{
  "intermediate_size": 512,
  "norm_place": "pre",
  "qk_norm": false,
  "attn_scale": 0.177,
  "bias": "none",
  "init_std_o": 0.0304,
  "init_std_up": 0.0304,
  "beta2": 0.95,
  "decay_fraction": 1.0,
  "decay_shape": "linear",
  "final_lr_fraction": 0.1,
  "batch_tokens": 65536,
  "train_tokens": 155800000,
  "max_steps": 2378
}
Each number is 128 + 24 x the weight over its row's rms, rounded and kept within 0 to 255. Layers, rows and columns count from 0. The size above them is the row's rms in percent of the matrix's.

# layer 7 MLP down, 128x512, rms 0.179, rows 0-92, columns 160-191
size [116 104  91 102  94 105  92  98  92 114 101  97  89 108  99  98  97  94  95  99 100  95 103  94  97 108  98  97  97 103  95 102 101 101  97 106  94  96  99  96 116  94 101  99  91 100  98 101 102  96  97 105 100  96  95 104  99  90 100  97  95  99 100 108 107 101  98 101  93  96 101 103  95 102  97 102 104 103  96  94 101  90 112  99 102  91 101  99 102  92  96 101  97]
[[120 158 124 119 120 116 191 136 144 137 119 141 138 129 121 133 128 121  98 175 150 107 107 134  91 161 143  98 128 143 134 141]
 [142 158 147 107  88  83 132  95  96 142  74 145 138 123 138 184 100 172 126 195 122  90  90 116 142 149 129 176 138 176 173 104]
 [ 67 102 153 128 153  75 134 162 133 148 138  92 104 124 120 117 140 129 173  95  79 111 102  98 122 120 172 108  94 143 128 101]
 [114 139 163 130  91 140 156 149 117 132 186 167 141 134 107 147 125 138 161 141 146 137 126 151  93 155 107  99 116 125 114 131]
 [101 180 111  99  83 118 146  71 114 101  82 133 114 106 125 121  95 163 163 106 121 115  98 160 118 119  83  79 139  91  93  99]
 [162 129 130 106 125 152 119 118 102 117 107 155 131 117 103 155 134 160 151  81 181 138  99 151 121 124 115 117 110 135 206 104]
 [160 139 130 131 153 125 109 146 156 150 168 133 137 130 116 158 119 176 151 180 101 168 128 151 147 124 159 148 137 159 138 123]
 [139 156 112 138 154  74 125 120 121 118 164 147 140  99 133 120 145 129 101 152 115  98 190 132 126 140 138 146 117  72  98 141]
 [137 138  79 169 114 113  97  93 126 136  85 103 135 117 126 100  93 118 119 132 163 106 111 137 133 143 136 102 120 108 134 119]
 [118 123  75 131 118 143 103 115 192 126 125 139 121 127 153 131 125 140 139 128 112 119 157  96 120 145 127 129 182 133 126 138]
 [126  92  95 116 159 160 114 141 139 118 182 139  88 138 103 133 105 132 101 134 148 118 136 193 151 102 134 133  66  79 111 127]
 [ 97 132 135 136 133 125 122 124 124  63 169 109 117  87 119 119 159 157 142 143 106 138 151 135 140 169  94 126 131 140 121 130]
 [121 119 143 132 113 135 116 152  94 124 110 124 107 137  81 165 142 133 142  89 135 152 150 116 144 115 107 115 128 154 107  91]
 [124 120 168  89 145 123 136 176 124 130 124 145 115 150 128 125 123 147 141  91 114 115  93  83 130 136 120 165 109 115 147 171]
 [136 153 119 104 141 145 170  48 160  76 117  92 152  95 158 125 140 128 114 150 112 134  89 142 172 146 171 123  84 169 127 100]
 [137  79  99 115  94 144 123 118 139 105 154 169 150 126 162  85 136 126 137 117 134 153 137 140 116 120 141 132 111 135 100 149]
 [135 150 146 114 139 127 158  79 106 125  91 118 160 122 124 136 117 113 110 131  92  95 140 143 149 146 182 158 161 165 124  84]
 [162 142 138 104  87 144 146 138 142 114 165  89 165 112 128 135 154 123 164  80 175 137 117 156 148 108  93 159 143 112 143 101]
 [ 99  90 146 134 117 176 174 125 137 159 109 101 100 109 135 114 133 120 151 148 183 104 143 140 157 162 143 128 152 170 119  99]
 [101 135 131 122 110 134 107 147 141 101 129 161  90 117 113 105 166 119 119 126 145 114 119 141 144  99 144 146 107  87 207 151]
 [109 118 105  73 150 104 123  97 140 160 110 129 111 114 110 108 127 137 142  90 118 163 133 131  87 140 149 133 136  67 128 166]
 [111 189 134 132 106 149 115 168 109 155 117 158 144 116 120 113 102 140 114 121 123  94  90 150 164 105  96  81 123 135 139 178]
 [162 119 120 129 117 113 116  86 100 159 103 127 189 150 101 132 134 116 140 164 134 127 184 100 112 139 185 143 157 142 141 148]
 [111  88 120 129 125 130  95 148 129  98 116 104 128 135 125 138 120 178  73 103 132 148 122 154 128  89 114  96 113 137 114  94]
 [112 120 139 130  97 135 153 153 113  93 131 111 132 172 126  71 103 134 140 117  90 109 106 114 140 108 186 114 132 141 115 158]
 [144 145 124 176 156 137 153 127 132 119 150 148 121 143 113 180 128 156 126 157 124 137 182 111 123 147 114 101 120 152 118 131]
 [114 148 125 140 139 104 138 163 145 121 127 166 138 123 112 150 124 123 123 149 136 125 167 141 138 130  98 114 150 133  74 174]
 [ 92 111 137 149 108  97 119 148  96 139 141  89 105 128 146 162 131  76 148 114 147 141 114 134  94  99  92 160 141 113 144 135]
 [135 112 140  69 101  87 152 140 114 100 128 102 114 156 126 113 104 145 136 139  93  98 174 152 136 172 148 124 108 127 126 138]
 [152 123  71  77 123 147 120  91 176  97 143  88 154 119 129 104 157 126 114 123 159 104 102 130 141 108 120 183 110 132 141 126]
 [114 120 142 126 162 107  77 122 118 169 145 121 112 147 102 102  75 129 119 115 122  80  91  67  98 134 150 171 146 127 154 142]
 [165 135 145 169  76  82 130 179 138  93 140 121 131 157  96 124  97 125 154 119 128  99 157 114 121 123 154 141 132 120 112 119]
 [106  93  88  97 119 102  90 127 132 106 141 120  99 117 165 114 139  90 143 132 140 124 108  69 120 113  91 116 152 144 132 131]
 [128 115  95  71 154 123 105 122 109 169 140  99 117 151 152 116 119 147 131  70 180  89 142 144 111 130 110 166 109 131 129  78]
 [182 155 130 154 142 201 140 158 155 111 161 139 160 114 112  97 112 150 109 140 142 130 134 147 145 127 132  88 157 166 156 134]
 [ 96 104 142 129  68 116  65 141 104 119 162 108 131 147 204  97 146 126 182  84 144 131 114 143 127 124 137 144 151 118 132 174]
 [128  84 137 126 166 124 105 116 140 100 101  77  94 119 105 134  89 146 119 113 142  99 106 132 143 161 150 114 152 152 132 119]
 [113 134 127 136 116 123 120 115 134 138 148 133  91 134 139 109 135 131 108 109 127 104 147 119 137 126 147 137 180 168 148 127]
 [ 91 116 158 101 143 115  96 135 121 123  86  82 186 133 147 140  99 140 109 136 121 131 117 110 111 155 161  95 110 117 158 149]
 [131  87 152 135 109 142  82 132 140 154 129 146  99 109 166 111 132 148 169 102 133 132 105 177 150 150 100 102 124 153 178 149]
 [165 133 108  88 146 142 113 113 183 113 140 109 149  97 106 159 162 101 123 129 145 114 102 104 107 124 214 102 111 111 116 155]
 [129 103 138 109 130 102 142 174 120 120 126 122  92 129 104 137 115 146 163 131 130  99 113 151 128 125 141 128  87 127 137 111]
 [149 159 125 164 130 171 102  97 127 185 136 111 169 116 115 135 119 129 164 137 186 107 127 101 131 126 122 109 106 161 162 108]
 [136 136 113 128 116 129 137 136 130  93 142 126 149 114 150 111 113 114 149  76  98 154 162  32 118 120 123 113  97 139 119 112]
 [129 116 116 133 120  58 100 137 124 136 123  96 107 128 145 128 154 105 131 122 106 137 187  86 105 140 114 103 103 107 135 142]
 [173 164 104  93 115  96  94 155 142 138 153 154 153 128 100 121 141 112 134 163  82 127 153 100 121 136 131 147 114 138 149 135]
 [111 113 127 125  81 148 138 163 143 128 122 160 133 129  94 143 123 154 130 158 126 113 129 111 146 149 142 141  83 112 125 130]
 [139 144 154  93 154 113 142 134 116 142 197  96 165 163 143 152 111 118 117 105 125 129 175 140  85 150 120 148 137 151 145  99]
 [162 102 126 161 137 157 128 123 141 139 135 157 109 138 115 102 126 156 100 139 110 115 112 121 133 137 129 133 162 178 143 124]
 [140 106 158 119 153 106 157 104 159 170 124 121 112 150  84 105 116 150 124 120 151 113 138 103 110 126  69 112 140 128 110 108]
 [146 121 119 132 123 172  85  72 136 145 174 125  99 144 180 124  95 108  99 118 123 132 110 115 141  81 151 100 178 124 151  89]
 [150 128 138  91 111 120 100 119 143 137 124 137 108 145 149 107 107 106 124 106 151 117 126 151 149  71 132 139 139  85 187 221]
 [ 95 161 164 181 157 133 138 100 112 139 124 131 130 151 166 151 136 113 132 122 125 119 159  89  86 157 139 135 144 149 120 153]
 [106 113 169 130 100 114 152 141 118 139 135 133 122 142  80 160  89 151 175 135 159 133 123 162  91 136 122 158  56 103 105 135]
 [107 112 115 153 141 113 122 150 159 121 145 106 105 109 169  92 143 139 125  92 139 123 146  88 131 165 153 116 116 103  83 149]
 [100 123 132 107 108  96 131 152  94 156 130 147  81 143 121 156 150 127 104 147 143 132 138 167 102 131 150 127 115 104  96 162]
 [160 169 125 163 173 152 121 156 135 133 114 132 152 133  84 125 105 153 160 142  85 109 141  71 110  80 121  91 129 154 153 145]
 [122 145 135  96 126 100 136  79 133 108 105 110  75 136 145 135 117 141 122 115  73  74 143 125 127 172 123 132 156 146 143  93]
 [140 146 118 141 156  98  96 124 127 170 145 130 140 113 132 118 147 129 142 145 143 163 112 109 123 150 120 169 129 169 138 108]
 [136 187 163 119 104 136 111 103 127 153 123 126 120 153 105 117 103 134  58 129 106 138 112 117 149 122  90 150 131 154  98  77]
 [ 96 141 136 183 136  97 165 149  89 122 133 104 158 159 171 129 145 121 106 125 162 100 155 146 147  99 131 166  75 138 147 135]
 [108  99 138 111 126 125 141 134 138 118 125 160  84 138  75  99 159 153 126 143 146 140 106 142 129  87 100 142  97 106 126 118]
 [ 99 149 117 105 125 147  88 131 184 119 140 103  88 142 161 148 124 120 175 153  72 136 118  84 134 137 171 142  79 108 108 153]
 [118 116 143 141 107 117 142 133 123 106 109 119 142 156 113 125 109 107 140 132  78 102  80 117 108 161 129 157 151 131 107 125]
 [156  81 136 125 133 105 182 156 148 152 143 151 137 139  78 133 114 118 118 155 131 140 160 161 124 135 149 105 121 120 115 163]
 [118 122 110 144 159  86 101 129 137 102 150 161 110 115 145 127 148 107 144 117 111  58  82 144 126  80 118 183 131 139 159 124]
 [119 171 130 130 122 123 106  73 110 132 111 153 127 135 112 138 153 159 128 148  80 140 121 102 117 137 161 135 144 126 120 153]
 [140 114 134 107 128 137 102 122 139 132 146 166 138 115  95 105 148 119 139 119 118 125 179 128 139  92 119 107 118 134  81  92]
 [140 110 100 131 102 159  99 114 136 106 127 151 133  81 131 132 154 156 119  79  98 135  83 111  92 146 160 113 121 144 125 139]
 [119 163 108 109 119 110 136 157 121 114 171 153 127 118 105 120 101 122 122 177 118 120 104 143 117 139 119 116  99 148 123 149]
 [158 127  86 182 161 130 105 155 106  96 107 129 110 123 140 107 148 103 155 103 147 146 152 100 188 167 139 124 151 123  86 142]
 [154 114 156 138 129 153 124 122 104 107  86 132 120 131  94 167 129 159 143 130 132 143 112 144 135 128 165 156 129 148 109 112]
 [154  75  94 110 129 121 147 126 163 161 167 171 146 122 201 145  93 122 149 147 146 127 125  47 111  95 154 105 162 148 152 152]
 [164 132 138 129 151  92 114  96 127 126 146 150 151 120 101 130 145 123 131 133 113 124 127 142 116 122 120 164 130 177 103 135]
 [166 138 109 159 127 129 156  61 106 161 109 121 138 129 142 103 124 137 138 102  97 131 186 108 152 119 127 131 160 162 114 148]
 [114 101 104 135 121 134 154  83 152 111 147 142 173 143 109 132 175 119 127 147 132 108 110 109 131 151 185 112 153 150 144 153]
 [ 94 103 100 120  95  85 121 197 122 106 120 122 129 139 110 112 118 113 132 116 151 117 110 129  94 118 132 148 131  90 128 153]
 [121 104 138 102 105 124 123 164 162 141 144 139 122 135 137 124 133 151 115 107  83 119 131 119 156 155 165 115 112 167 140 127]
 [ 96 123 124 112 127 121  38 154 146 116 168 158 110 113 152 102 136 143 136 135 130  93 103 118 136 141 129 131 148 151  95 162]
 [134 175 142 108 112 177 132 159 178 125 148 129 125 129  95 132 138 122 167 124 102 126 112 160 140 120 131 120 108 118 178 109]
 [135 106 139 118 140 105 151 120 151 123  82 151 144 114  95  91 104 162 161 103 109 100 122 139 109 138 125 157 135  98  99 178]
 [180 151 135 144 137 111 116 138 123 113 147 114 147 127 145 120 135 184 132 166 149 141 139  86 114 160 129 112 124 141 148  90]
 [ 91 136 120 132  88 104 111 147  94  90 123 139 102 146 148 159 111 142 109 150  98 118 115 143 129 143 121 140 144 104 113 117]
 [130 145  96 104 147 120  65 140 130 133 163 144  97 135 133 135 147 159 146 131 128  92 137 141 110 174 134 114  72 122 122 162]
 [149 161 144 156 119 112 136 145  99 135 112  84 152 109 111 112 132 150 147 107 162 160 137 210 136 122 149 160 117  80 136 134]
 [134 128 149 109 106 111 130 134 158 124 143  94 146 127 111 123 178 114 130 133 103 121 120  98 142 161 130  69  99 121 110 158]
 [127 115 143 147 140 138 170 172  98 144 142 122 135 129 156 145 156 163 178 162 170  94 113 174 155 172  93  72 117 135 119 131]
 [ 79 180 146 171 115 129 135 107 124 133 134 163 143 122  83 173 122 113 105 161 104 122 127 195 148 118 140  78 122 130 141 170]
 [103  95 139 157 170  63 110 123 106 106 170 128 128 148  80 151 154  73 146 117 148 125  92 137 119 165 110 137 120 126 182  85]
 [ 97 148 115 115 115 135 142  80 138 142 117 125 180 128 147 194 122 131 138 171  88 132 118 126 125 167 109 119 143 104 147 102]
 [118 125 153 113 104 159 114 109 108 111 124 112 162 141  92 102 122  93  74 103  99 145  85 111 126 154 163 101 151 144 103 135]
 [103 142 123 152 135 120 123 140  86 107 146 120 154 153 183 145 113 138 138 141 117 110 156 114 112 155 146 149  99 139 169 126]
 [161 133 106 116 151 137 122 113 114 139 118 115  64 131 155 113 105 169 118 125 145 127 162 126 123 122 119 185 151 108 112 107]]